From a checkpoint of a small transformer trained on Wikipedia: width 160.
Each number is 128 + 24 x the weight over its row's rms, rounded and kept within 0 to 255. Layers, rows and columns count from 0. The size above them is the row's rms in percent of the matrix's.

# layer 3 MLP down (transposed), 640x160, rms 0.077, rows 234-253, columns 80-159
size [ 96  96  96  96  89  86  98  85 105  99 101 111  96  86  94 104 104  90 107 116]
[[114 181 149 156 152 140 111 149  98 142 159 133 133 163  82 153 100 138 144 137 101 102 136 100 135 118 132 131 183 103 102 111 162 101 107 146  92 121 146 116 146 133 111 160 161 137 132 177  83  82  91 157 148 116 135  96 129 114 150 128 146 163 140 137 147 157 150 179 161 139 126 152 147 163 166  97  96 130 116 107]
 [146 120 125 104 124 115 119 127 126 143 145  83 165 107 134  91 146 130 115 109 119 146 104 187 142  88 114 131 134 133 145  89 122 177 124 169 100  94 106 157 136 126 147 122 144 135 148  95 140 126 166 122 137  95 144 148 165 162 161 162  97 141 166 105 145 146 132  97 113 100 132 176 160 108 140 118  89 100 172 135]
 [129 102 151 115 108  82 144  97  80  78 165 138 106 105 161 118 179 129 129 140 100 145  97 150 123 157 104 138 141 106 167 155 109 134 134 111 125 128 135 110 112 125 155  68  87 147 145 143 121 103 142 103 113 115 138 188 159 135 127 118 183 100 158 113 133 188 109  93 142  93 155 148  86 107 123 143 113 138 120 132]
 [159 162 122 141 110 101 105 148 121 126 129 149 118 194 136 133 113 158 139 141 139 133  85 188 112 127 133 130 136 141  90 130 156 140 124 151 117 156 112 105 127 140 138 129 162 130  90 133 133 114 111 155 115 151 113  84 133 128 117 136 109 142  86 132 123 166 117 142 121 140 101 127 139 108 112 157 103 121  75 133]
 [ 93 164 145 104 128 141 105 129 113 135 132 146 121 148 142 117 168 133 101 134 128 119 123 187 139 113 137 123 121 128 109 176 108 142 103 108 150 109 104 108 149 120 119 120 102 154 137 116 111 139 115 147 100 161 140 115 118 123  79 122 186  69  95 124 143  96  95 143 101 122 124  78  81 122 138 123 140 177 109 123]
 [139 102 108 138 112 143 133  90  86 143 113 104  67 170 132 135 131 118 149  88 126 121 170 109 148 135  97 136 123 150 175 130 131 114 130 114 100  81 130 132 203 136 130  89 117 124 151 152 149 140 147 166  77 116 129 141 112 142 126 103 134 143 179  86 141 135  83 145 143 145 118  95 115  86 116 128 123 139  95 151]
 [100 120 124 171 145 131 145 153 118 135 144 135 149 123 112 178 119 117  98 123 130 158 143 121  84 142 106 147 117 142 127  89 141 130 143 129 138 135 208  88 126 119 116 178 139 162 117 176 106 112 118 130 143 110 122 116 136 138 149 155 120 214 149 135 158 145 132 200 154 125 115 146 132 148 143 138 107 106 111 127]
 [112 148 116  80 110 159 149 109  75 110  99 117 174 125 143  91  86 138 143 112  93 112 169 174 131 148 124 109 117 108 121 145 111 162 133 135 154 118 114 153 139 142 139 124  47  86 166 120 114 112 123 123 132 126 131 125 106 112 133 111 140 142 180 125 115 152 116 120 127 132  94 126 142 159 114  95 153 110 124 140]
 [153  88 131 153  80 188 143 170 131 122 145 145 113 142  88 133 112 103 174 152  93 137 112 133 111 110 124 131 159  97 167  92 172 115 129 110 163 112 132 132 129 101 109 121 143 151 152 164 140 121  92 122 123 123 136 113 133 110 153 126 138 115 170 117  96 111  74 106 171 136 148 156 119 126 157  90 139 116 109 172]
 [127 152 114 131 121  98 119 122 105 124 104 160 115 103 118 131 164 125 143  95  92 116 112 149 107 139 127 118 141 110 188 110  99  63 159 159 144 129 128 126 149 163 132 112 102 155 114 110 154 124 104 159 177 144  99 117 109 140  80 136 115 121 146 152 100 139  69 122 114 119 129 161 149 166 132 141 150  98  58 110]
 [143 113 122 170 117  91  88 101 133 132 144  84 139 122  98 117 137 129 140 112 163 159 155 130 130 155 109 103 101 146 124 156 135 184 157 115  95 155 133 110 139 121 166 152 108 109 108 126 181 164 130  88  99 126 130 116 128 127 153 115 135 148  91 112 137 128 125 122  96 130 147 140 126 155 125 135 135 130 122 126]
 [ 95 115 145 152 142 131 150 197 172 102 142 149 101  91 153 113 113 103 134 161 139 146 123  96 114 128 140 155 142  91 125  95 140 124 158 114 139 139 119 165 123 109 104  86  45 140 121 127 118 112 128 166 116  98 166 179 117 112 149 142 145 144 111 153 150 157 117 130 138 105 130  82 101 110  92  94 162 127  94 147]
 [141 101 139 146 173 131 107 152 121 123  84 138 114 175 116 101 159 147 118 153 151  80 117 142  98 120 102 132 130 130 162 130 133 159 130 122 101 162  98 155 144 158 107 125 146 104 103 166 115 179 172 120 115 189 146 145 140 127 120 112 120  80 122 153 112  99  82 113 151 149 174 124 118 122  94 125 104 113 158 121]
 [100 160 146 111 119 130 111 140 142 169  96 120 101 110 160 121 166 122 141 144 118 124 129 115 177 105  93 133 167 127 142 156 114 135 134 124 127  87 134 130 120 140 128 101 134 156 147  86 130 131 108 117 115 125 127 139 130 181 123  89 129  90 112 144  87 128 115  95 147 124 149 111 129 128 175 115 144 160 107  93]
 [110 138 172 119 155 155 118  82 113 174 144 139 132 101 120 123 135 140 118  99 139 116 169 146  90 149 119  95  90  89 110 161 142 110  94 140 141 146 119 124 154 159 131  92 116 115 141  99 164 138 132 136 194 143 119 126  75 190 109 133 136 134 130 123 116 147 128 143 128 138 108 149 142 138 156 137 154 154 127 166]
 [ 81 117 176 122 131 143 103 149 125 148  82 113  93  87 151 114 128 121 143 129 107 146 145 134 125 100 140  99 109 136 125  96 108 138  82 128 179 140  99 127 134 128 119 157 132 151 120 135 130 109  95 146 117 148 129 123 159 125 137  92 136 133 151 191 154 183 141 113 130 110 155 144 168  92 132 139 137 112 152  96]
 [106 129 121 171 158 141 128 160 133 154 134 144 161 134 116 173 118 116 129 130 121 154 141 119 103 140 117 143 115 125 123 105 143 124 135 132 130 109 209  98 117 121 100 178 143 149 130 176 118 108 113 139 150 125 144 115 130 144 148 157 118 205 147 145 148 136 124 226 131 133 119 142 155 124 141 130 121 120 111 128]
 [111 123 112 139 142 140 108 128 148 141 113 102 104 125 141 128 167 129  82 117 131 133 147  78 138 136 138  80 102  86  87 123 174 119 150 139 221 128  98 155 110 136 159 133 119 133  83 115  94 117 161  92  86 149 153 113 131 131 144 129 129 110 107 101 139 119 156 141 147 143 111 127 100 137 165 133 100 119 119 131]
 [ 97 156 100 107 145 158 122 102 100 149 124 110 121 114  93 154 126 143 124 121 124 163 127 148 119 131 132 146 156  88 168 106 115 136 114 101 153 114 142 108  94 125 150 112 162 155 157 120  86 153 127 133 140 138 174 158 127 126 132 130 179  94  90 137 166 118  94 130  64 103 143 121 125 137 170  85 101 124  89 117]
 [156 141 128 157 131  97 101 136 157 156 118 157 148 136 138 143 165 104  88 113  99  91 144 126 114 133  70 113 154 138 156 104 130 128 116 161 150 101 148 167 143 123 111 105 168  94 136 131 127 151 113 118 115  95 163 139 132 160 135 117 159 156 126 133 130 116 108 168 101 106 176 111 120 102 138  98 123 145 153 130]]
# layer 3 MLP up, 640x160, rms 0.104, rows 235-254, columns 80-159
size [101  95  89  92 102  70  90 107 104 101 114  96  90  95 107  69  97 107 112 104]
[[116 127 166 139 140 135 101 129 130 124 122 118 135 151 142 147 149 146 122 137 133 124 126 118 115 115 169 155 109  98 126 104 153  79 168 143 144 102 203 114 154  99 136 129 103 105 110 145 118 141  94 119 130 139 117 118 129  98 129 131 135 142  99 141  85  99 162 138 119 139 106 133 191 168 109 140 109 147  72 116]
 [126 154 140 142 134  84 138 140 165 119 120 112 112 160 100 153 125 119 109 147 154 133 143  81 130 111 121 159 101 142 103 125 140 107 141 131 134 166 157  93 103  91 142 155 107 102 112 160 145 150  63 174 175 126 142 108  81 121 137 142 117 140  75 113 119  97 180 164 131 114 145 133 191 123  94 155 110 140  96 104]
 [113 151 118 117 140 157 152 128 123 112 123 104 141 116 108 102  92 119 100  87 120 159 104 136 141 120  89 129 166  99 134 117 146 124 147 128 131 106 128 175 171 148  99 114 156 133 148 133 111 136 132 141 125 156 115 133 106 112 131 102 163 117 124 178 137 102 183 156  97 109 133 151 163 136 164 111 124 155 143 120]
 [116 133 142 163 105  82 137 113 147 124 135 120 142 124 118 147 139 125 153  95 131 179 106 144 116 170 146 160 161 114 164 126 127 152 175 176 161 140 144 123 110 131 171 169 132 138 121 135 132 142 158 127 168 150 122 117  82 151 140 134  80 121 140 109 127 152 125 160 104 114 104 115  95  86  86 117 150  85 150 104]
 [133 130 122 162 110 126  93 163 136 173 128 148 140 113 115 131 143 176 109 128 139 119  90 152 117 140 141 147 146 134 118 113 192 143 117 168 164 146 170  92  91 122 134 129 178 158 176 110 135 102  91 148 131 155 142 105 151 137 181 136 113 132 114  97 159 139 174 131 166 106 125 105 137 146 177 120 145 104 160 124]
 [100 128 143 190 177 130 128 153 140 138 126 140 174 138 104 167  97 135 109 104 120 154 157 138  80 119  95 137 119 127 148 107 125 145 123 152 148 146 194  97 136 107 102 160 145 169 112 164  96 108 120 185 113 106 137 144 136 146 144 155 133 160 126 128 136 137 123 166 144  97 117 143 130 160 157 113 145 125 113 109]
 [123  91 134 167 151  83 112 153 159 137 179 168  97 118 127 139 146 125 144  98 125 123 105  89 104 135 100 131 146 183 122 140 156 131  94 117 140 117  96 146 117 101 119 113 155 140 119 114 128 144 103 183 115 107 116 170 177 131 139 147 118 145 111 143 152 113 120 134 108  98 156 161 150 123 168 136 134 120 127 115]
 [115 162  87 124 196 113 109 113  99 129 101 121 134 114 154 104 124 144 116 133 153 149 156 140  90 128 137 123 134 110 130 115 110 119  99 123 142 122 120 138 139 222 146 136 185 164 117 131 113 142 145 127 116  81 174 185 135 100 155 144  93 126 111 119 181 140 178 166 124  79 103 162 139 132 155 100 129 136 124 162]
 [113 135 143 168 122  90 132 146 136 129 142 114 173 126 164 195 123 161 132 127 121 141 107 116 168 119 127 146 181 124 110  92 119 141 127 126 134 184 175 105 135 107 140 195 144 133 156 124 148 150  87  82 121 123 130 128 129 167 115 110 107 147 121 113 125 143 144 150 120 110 131 105 156 106 139 144 104 164 152 149]
 [135 154 126 139 134 147 125 104 115 180 146 138 137 134  99 179 133 196 112 165 125 145 149 114 115 120  93 102 156  99  98 103 129  94 107 115 132  93 119  98 143 122 136 110 145 152 128 133 116 150 137 103 112 135 156  87 106  83 137 146 146 175 141 168 158 138 139 173 148 122 168 151 136 132 105 151 121 168 131  90]
 [127 140 125 132 113  73  81 131 175 132 159 134 141 121 159 151 116 155 109 152  90 128 169  71 129 160  91 119 140 122 124 122 126 145 114 126 128 137 155 111 102 108 136 109 123 136 133 107 169  93  82 142 168  85 150 128 127 140 160 118 130 166 114 112 141 160 133 151 135 149 153 107 133  89 151 145 154  77 104  98]
 [145 124 143 127 177 129 121 115 147 130  84 103 124 116 113 132  83 129 116 127 119 151 126 141  86 145 176 128 130 142 122 109 128 119 117 123 157 144 144 115 136 131 131 134 124 152 115 122 151 131 115 132 149  68 100  75 119 115 159 161 129 154 122  86 148 183  85 148 151 107  59 130 109 148 121 163 150 169 127 122]
 [123 129 142 130 154 138 153 118 102 138 141 153 132 123 121 141 151 143 139 107  86 159 117 131  91 176 112 137 142 140 140 114 163 121 181 115 160 153 122  84 140 123 151 109 126 149 120 121  84 126  73 141  80 154 139 164  80  88 146 135 105 140 152 123 149 115 144 152 115  99 107 182 109 121 137  85 148 113 113 144]
 [136 148 104 150  79 104 115 167 142 116 137 186 129 140 118 116 112 132 115 119 114 140 124 139  97 194 137 128 149 120 138 115 133 140 140 115 123 139 120 120 146  80 134 120 111 175  98 113  83  93 131  70 148 142 118  96 165 164 130 135 104 177 118  99 182 171  99 165  97 139 144 140 143 116 142 139 126 104 152 126]
 [126 139 165 130 113 102 112 153 108 120 107 121 128 110 129 151 147 166 106 151 112 107 124 139  95 113 105  94 105 137 168 101 126 124 141  96 123 110 159 145 132 115 139 140 135 145 155 139  92 131 128 156 139 151 149  85 119 146 129  86 131 143 124 174 160 137  97 151 103 150 139 121 182 135 110 122 109 128 131 128]
 [113 150 152 172 175 124 102 108 145 146 129 147 150 109  87 189 125 131  97 145 135 165 148  87 102 130  98 150 127 119 106 130 145 135 125 137 157 113 160  98 135 105 122 179 136 170 118 142 138 126  98 166 139 135 150 123 144 147 161 149 126 157 114 152 145 106 136 186 158 117 116 183 153 134 157 141 119 119  80 114]
 [116 118 142 120 192 130  92 128 128 139 157 120 126 124 114  87 116 123 105 178 100 139  79  98 109 158 135 157 126 110  97 112 127 175 172  92 153 116 154 120 123 167 118 161 168 182 100 153 151 140  81 146 161 137 163  95 126 118 139 146 134 157 112 130 156 138  87 133 135 115 121 140 153 138 157 125 131 115 125 126]
 [ 98 117 119 172 133 101  85 154 169 137 128  93 121 121 129 145  95 165 138 111 135 124 147 102 103 121 122 125 127 131 128  85 142 184 120 149 173 163 134 124 146 123 141 223 117 123 112 157 144  99 147  77 114 119 159 118 123 144 134 114  82 132 101 139 161 143 125 137 139 100  85 112 142 102 117 142 111 113 154 146]
 [125 168 149 123 176  94 138 123 127 120 131 120 141 124 159 143 125 144 131 127 105 128 157 114 120 146 101 113 103 107 115 110 108 121 129 123  92 123 158 142 140 137  92 131 155 123 118 122 114 175  94 122 160 125 135 171  92 115 159 111  57 167 127 155 120 120  94 161 138 153  99 129 167 104 152 114  93 111 136  97]
 [112 153 101 151 147 124 125 153 129 147 122 143  95 124 128 133  89 148 135 151 102 101 203  97 124 155 101 152 104 162 105  94 100 145 114 129 101 147 162 132 163 118 128 120 144 134 111 118 127  92 106 111  95 145 149 131  94 131 144 115 111 155  90 186 128 158 141 174 151 135 121 145 179 138 138 158 148 106 119 135]]